Weights of a small transformer language model.
Training: 108M tokens, 8848 steps.
Each number is 128 + 24 x the weight over its row's rms, rounded and kept within 0 to 255. Layers, rows and columns count from 0. Numbers have three digits each. The size before them is the row's rms in percent of the matrix's.

# q: layer 3 attention query, 128x192, rms 0.0639, rows 0-31, columns 96-143
# k: layer 3 attention key, 128x192, rms 0.0645, rows 0-31, columns 96-143
# v: layer 3 attention value, 128x192, rms 0.0637, rows 0-27, columns 96-143
# o: layer 3 attention output (transposed), 128x192, rms 0.0626, rows 0-27, columns 96-143
q0 124:158134119103128078139146145171139137114110152138130142102125162095163133098113147166115113179102148142131126141130085111167117094143092120116099
k0 104:138127155093142171154113131119180096141158077131123138154151117105113123166120051093111148099124124107159125166133135103149121107147119120201148
q1 126:102089138135145144118116113099160131132127135116097128154135118078112124159138143169149140109161152148086102140164161145136119101137127105121134
k1 124:113129120173156150128139115148148111143153115118087127148152092121107098157181112131137093132115164153135098120132178110131146117131127124137110
q2 101:153140148119141096137122133163128141131110122112149161117103171165143114087118116148144101173079130134110128096084088143155114088127108157119139
k2 103:137127121124105172104151111116094132125100177095131139119133145137149124138164140157159110119112098152151113124118125092128081095094104151103139
q3 107:159159093076151120098140097088112118168135150151132142087150093119117128136086139111107204097175100165132141127145120112148106099122144098127178
k3 089:081151119141172109166135126136146113121155131122128098142084161159123133116132138129136155110106101084097143104132154074132114166120122152156161
q4 066:136148112151114156113071129166101157131114102138173162149131114130121151117142145157184091148142111131096135109113128125093101177157149125136114
k4 076:149149120167144104117131134170136133142125134103108136137124117094130122112136111139156113129129118136152113107077153153144114136130095125121087
q5 087:112117097135123156130113161156153176120148090111152139115073187152125134060160108155132114102106137127120122125092123118110120153163120133123108
k5 091:147129138114111142099131115132151095121109121121092142128144114112164124181129157156136150112098080108130112199125080135129121107147139094141109
q6 087:070122116201111115116077134163126160115111127087112126140153151129141141084132112117151118130134129176111151098106161096167135176174140161135166
k6 091:158106145114131091122145132169106159133163125126161174086117118144144135143157113168149135154165122086106103164142111175127107113108143109166114
q7 096:071101102171090122126137158117137146107109112100119154121120144130100146091139130126133103092173142127130151113138130131127135116145124146142130
k7 084:105119146114131078162130161165150124116094136115108147105139159135146137138093112146126114144117132102135112169129056123132156117112093147152101
q8 117:138138098118136112119092159137158158099138126122156124093123148111153123091098121146074177172139116147111097085136101159157121119133142148171129
k8 085:126097118116120145145102144173138123135123117128114129148101124122108127158119063117135102160129119121118105153156121122115133122127169132178134
q9 096:146172132120123141135107094178126185121119144173128170105133126135129154164125115093148125087132156121123122154159131137093131140142160115156127
k9 113:078116150122188122098132128111108122137142129115165094165153150157150109132106123093089148127136112177140149117124127082163109154121123137108171
q10 105:106114097119101171093108106125118130111142110149118126114139086125103141124107126096126176090170126122145126119171097162145128143109159115123160
k10 109:084125097103117135127143135110114131120170118120145174103166114119142086122143128120133079090117109163165126157068140143140116147137151132121176
q11 111:147130115073132128125070162137122153182139128133133143097124119117151107149110111200116149096152109105096108134154067147153110137112167117138148
k11 100:132159144147109173150117153147154104156116098167061148109107119088114149135116102140097087127097161118126116154133099088088134115104148135147124
q12 119:174124136086137160105100121114130169128128104138173127122131126117116117132104102192120163157120109132106098155127086192152106097166152121094138
k12 105:132140119146175163123113116174166129181134110180092105151126135097088146160178120132071133138122121130104143121131144096090148123145114127143129
q13 091:135119127102144144159090174095098110105152103079142129172106160133142132131108121120119128133104111125085116117048178115148139174149113150122156
k13 088:127128125136104095104145163164110173128138143139151131119129136148186132139146160151120197055169116101101141138113115186141140129101158129127085
q14 090:156130134150160145125092148094111136135099109102098154135179130151132144118164143102135128158142122137129118104131130114160143114146133157108157
k14 102:106114118182096109108120102114116159119156128104167168131113118157132108161178127108146157076154129109091132130127160201082104124070104128144097
q15 091:142143144134109116142128124156124149154135137113134121118127102132094174151113115127109133090135114094135143153133120147118170152093194166142148
k15 087:107141173114165129121099136117149081114129081128112141178107155129152142162130132131150126135133126123139143122155076091142160138113169110120119
q16 105:119118131142117138114097101121138121138154095131137151134155127185102152160106096092128141096129132110161136149151112110071156113127155135164135
k16 105:090097171151132110101131105111116138078121150120150139156136079168114132138146093118125120113131125183127151099155139129096081127122089149119184
q17 101:150170125126153128096130160135115071086131112095123151124124121120117121128102161065148116108128099134161103118154114093137134132108091144137140
k17 096:157125141113099141072100129114110132095116154080160127156132124108171169113121147123192127118170071136123136147132122143102112138109153105134155
q18 104:087086110154138138118139154125114127142133105079110141139122138141104157114174148132115119135090123115097160085102162130127154177147094162091115
k18 095:091116109149091125132103142119114101134157098093135169119107133124145132196176103135116134064167159089109088140125196182130131143093117114145090
q19 084:149123083111135147140092146111109140186179135128149125090129094129120115124137119169118180102161132152147144102134109145168133144117145118128162
k19 104:189129172168107146146112159201127097161140125177091152105060128120155167127130115136130106158082150152129146126112107116099132140153197127137106
q20 097:124101113085109141127153142102104136182131134137129143143132099127141115158138116204113137159160099117099108120149106138178132130138176121078146
k20 110:117151119143133174153113137159146096175121100178037136097098153089107152124148106139102109085091145104104122135159114107073110103124132106134102
q21 085:100095088132080126087118150142121146160115133136099138115142109123110107150161114145114126144138114111119093080212150135092146130083164114141105
k21 090:142143108110133130130122113127153086125149085145110128165155114124128104128116089089149108132120112121143107164131102107148128133107125108144168
q22 097:121127108138121143135115147152095128138145138159122157080079136125152172138132118108158123067166164127104147127148112127102104152115112122109130
k22 107:143131128099141099101112144099093133133157047143152152141133106116146108154089177137108108100093111165151127144121108135135118154103146157094143
q23 091:130157172158135108111146080176194123102114123123106142149149130141113130124122131055138106129116138100153160129178140118075117106137126127165116
k23 120:098101089125129123094148121117104145068130151071187116162151122151154108109129128120138095152139100156154125118145157145168138139146128155116149
q24 096:145139114079145149103085126127117141196128160156162130118101109088100127163123125183113155138149150131123152150098076135140131145118168116113135
k24 102:155156107122147142171109112129145078182120103162059168140092132099115134135132106150093097140081132123116141151129097102142144111151136103139116
q25 088:162139160119164124124128139105126111121112145099108123148150142082137072128125140149126103154106117153112106119090130129104170146122123147117117
k25 095:149136114134122180186147095171152114119099161130087100101158144104099167091134114147123147095125121089126129117150098133144139119141135070216109
q26 098:109123189148088113132135130141171138126108148142128126144106139115104153116129119150128106163081126148110136155081140111089106095134087125122107
k26 090:154115089145132149161146121141136123147111128125143113145143124131098106107115152131113125148118155131169138110146181119157126133171135122126097
q27 109:136083073115135114116132095117144143178130138124105125132111119077127107134172119180105127172162172155087132120155159167146098126156123127104126
k27 114:153120104124149127180120158186131112117134086158093147124085098122112109129113118151133098155067124119119104160111122110134153151118153128138093
q28 084:157137119122147110156129139119076111154146155151121147096125136102180104099110125142136155143130142153110109114115099093189159128135145117122159
k28 092:159127141100087142144159114165160118136065153139120123128133131126111106123105114139093141136143159127106104168124087131125116108130115105149108
q29 087:113068129101113099168144156072100123098113137115135112108118182094151147115134137120148100140117128130100110150119170107153112136151124116122140
k29 086:146129135119138056097162141091100181108096124136149122135128150137127081145133197152125180091162146088121128108111111136133160128089102155122113
q30 099:135169137158146108134131102183157123111127140134107142125145127152128125115091125090121148123070133146158144140100107090132172090118118179173134
k30 094:125095135148112127134145118140122129106143173082203112177129123140124152099143096119152103176167114170125155102134142159151145146152111119153110
q31 118:116135130142113156138113140098132105139125130127084109129126116109114121131133100084108146091093148134158162124144146046114157149114115106146138
k31 091:154122124137112110117128107153116119100102168130160147112162114125159109158124154126150144134183167135136122149060119170135135140114147156105106
v0 087:127115119136130124098200118148137115134117148151146160119158064158124151134146104130132135157183176097155091111168138142139111131122116097095124
o0 102:122116096155183120114137124155136119100138146118157155110139121137161117151147111128138166148147138170140169083142111099171152108120109109065143
v1 115:082131119142144142120069147095142080118134113119112150154114139136156063103149129131121122142129118151150155118176117093151102155131117137116145
o1 106:153135146123120154116106129130093103136129096112096127108132120141170114133151124108103118143100124125132119128131110127132113111141133104120091
v2 093:113165152131132095143084097149153079124118144134135112157140138093118126132110083116132134098134106169121144121137132097094168090127141127134150
o2 096:097186103118109110117119145113141158116133138150131121159136124098088158111133117113132090128112145149127099120123140111090133113161107131129102
v3 107:084135124135146113141129146121125101122108138112129115125123175095133103091124142126101099162123136134128127113133115085189171148128115141097142
o3 089:169118132129144173129152137147099135135134136096123129126124130154159155130132075117114117171095090106098137133082101154146126127158123106111115
v4 120:080133133132151108138105147124144056127130124087118126144103108131132159105142133143098128149138160171146172109177129109131126145119101164111153
o4 105:122138128113125135114145137119103092153122109131101145125134104148153159170129130121126116132141119078147142111121124152090117143148131134137117
v5 089:088099092136142088110115174106151134089141133108131139143104157150151130091110132114122142144145132147123129141145095084158084158139103150115132
o5 098:161127104133134134117133132149131143129138122136145114121121145127138073125122124121131147142123120120099115106117123112132113132156106145137122
v6 091:120107183140127130145178149117129143120097116123105147129149125163166133108146183128121129196122121106165128114134108122187105138133142139119153
o6 097:137120141130157129134162124111118102130123144100099143115162122153161154135147105143134140137095106128146133115071113136152138135131131136139134
v7 110:077103099132151099151103154116141080134124114094130102146120136117128091103147135134138103162168160139136105102175132120152100155122100122105137
o7 090:135101142120148148152103131149127131132107133121136125111105118151185133121143120099126117138113139135124114125116122122168100131138083122139091
v8 094:145117120164112104114150137116112176094139115114135116116100141151135156099106115131150129157122099130114126128093166152106170127139120130109131
o8 107:085131151115107102128171132096109171105145124137145152133131093088134153086111108153119137130088138178142124159126141157094172135127162106110136
v9 112:160112137142135149158161104147104089153140136161102144120144107136100148143119099127154112086101158074124107155132118182115135119135135107103104
o9 092:105095133140172093162106136117124131121142152118132083092125091137137100147139125124112136100131122136129140147147160104116120142103143157105145
v10 109:178147160125136155108177127135126096160134132127125121126139090150131155146145141124184137081139129092126104135106139158087127124114113110123117
o10 100:112131090120133096130130109136147109144147130125147153110145127143143090118139148136136148101157132139159154129145111123119112138111108151124167
v11 113:175143131139116143132114107120144107158145132146132132143128109122113092157143093135150165121148168114128116128153138136090134103118124120143108
o11 115:108128130129097147098116135121173133164150105145113139101108120114127128103112129118150123103105146142151137153163116146129143127127140111128119
v12 122:145135163127120178154141097154139143159133151152125175117108119132094144144128105112164120095114143117110150126137119122106200122131140124109115
o12 112:117131145137136147129118112146141123138135128125139168127139110107138149147153132111163097135125131108127129133135108177154130154127175102090137
v13 102:178113137116090105081167119131118147101133128144108092113118127102136130145111146139123128107099142082130105167093133178111082108152112122127135
o13 097:154135139118117102129135111113154124081138118100078140150099114118091122075099133145147099143087130131096100138139115200112115096131093123147121
v14 093:146107116157147137101110133142136062179120128121108120095190137094136146131120105112127130135135160113139118134152130114105115140150105131091133
o14 102:128117096111141123076125128088122116142137118139140114089151116134134118144124098120169180144107119123160111161143123127096130141127108106127127
v15 120:169160137123128174136124080116149082139127122140103099124127085144106122156124114120141173074154117127147137137148122172075120101089125113143110
o15 096:080155105123124111100120129111169106130111144139123122162135115103134134125115168142104123091158155154139155111160106126138143123112127157138108
v16 098:106117082126103065178138121159132140094104121141127122121103194115107132098102094117086160138122164145111132140126125107124090117150152133154121
o16 107:126153113134105130136120126101183161130091116134137110120088144126112110118112108147143095108096161119119125148154151154111107117134131130144130
v17 100:163108143131128127091191137136104149112128130105105143117069151175156171111112159119134124137066085123138175182091118140108119134135136146125146
o17 101:127118151135115117140165128153107113118150111100109137116121160150102116135106105152133121132124091093158153137074130143107133125157170129086134
v18 085:173136144108122137110140131135118132127113119144087122128103105112143097160126105090129139084090106046129106160120147141180079121138140116110156
o18 091:136104117137139142121135126106140145147110130137092115080113108130156123076123120127112134114083142129155131103138109145211140117120082174112120
v19 092:109096133097131037118107140136173113134128163141139124118122103148157135147137132136138158158160147129113133143149111116089082101128127091125130
o19 098:105143122140144094149121133175194123146127149116181135108100153126073119140102113135130121135148152156100133122150082164143148139108153109108132
v20 088:170128143104084129112114114117158160069134126110150109142142136141122147120102145142114134139095088084130121172076132157093116084139127116168120
o20 100:163161135099119097152085123138158146115112136123102127120130140112105153121120144178100099137146129195130115153118126154088134134112110149157102
v21 105:136132152122132165129103132113126125133129145091134155128085101133133143127119161130109106115124120118126124141178109145135146137128130117103134
o21 108:156132158115123143105102119117094097149163090145097153118123096112165153159148157121121118132114127086110124121142111131133145143111176110095142
v22 083:151128131138137097124141127150149130157165140110100166118205125100135098131126106128174141161120168081114138156128121101135106163098124117104116
o22 110:155114148135174122118151155090138109155145133135175116122148093090140099109105109133129163169130127175124136132108103118191111168139170063097173
v23 091:156132134140094096099154067156114163127142120143134143102152107152123110173117131140127138142143128101152099134132141156109109082125121085166102
o23 093:119131129153145102117116115127145144106100142114122145102103112120104087130131136143138110086130137153152123108156126139128122118123148148142140
v24 102:120130138121112168163048109128134158144144119124142176142121144096156142125135098141117107111153183199115140121118137107106168128163132124141112
o24 092:117169150110046157132107093128143119111123126137121151156134118121119160099144151103136110082102163109145100136154119176062109140124151117135089
v25 100:134132113137128058118119124145140216103123160135125178125133123138110180122108120135140166160132098181131188116109121087111146117112116157151128
o25 108:103147122130141105128165123105137177110136150156158127135118110090077115145095109151125154117130141150127164132097138177137116138118139116122141
v26 113:151132142139121128121134093147126137135143131140139154129125102105132133149135081139150140100157133114111138155151136152061107116135126110137115
o26 096:112167118124114114162126138134152121134115129146143129132080106089109084120120120142133135114132147150168116150164130131131125161146126128127137
v27 090:102140098114158129147147171144116093119131112154100147123148139119115118110109077124152092118105122147130124155101121115200129123164163144124145
o27 094:147085130139122111158137173131137107097138116094135116119137104150109156123126093112121143159098113134154109153092117122132122111089101126128110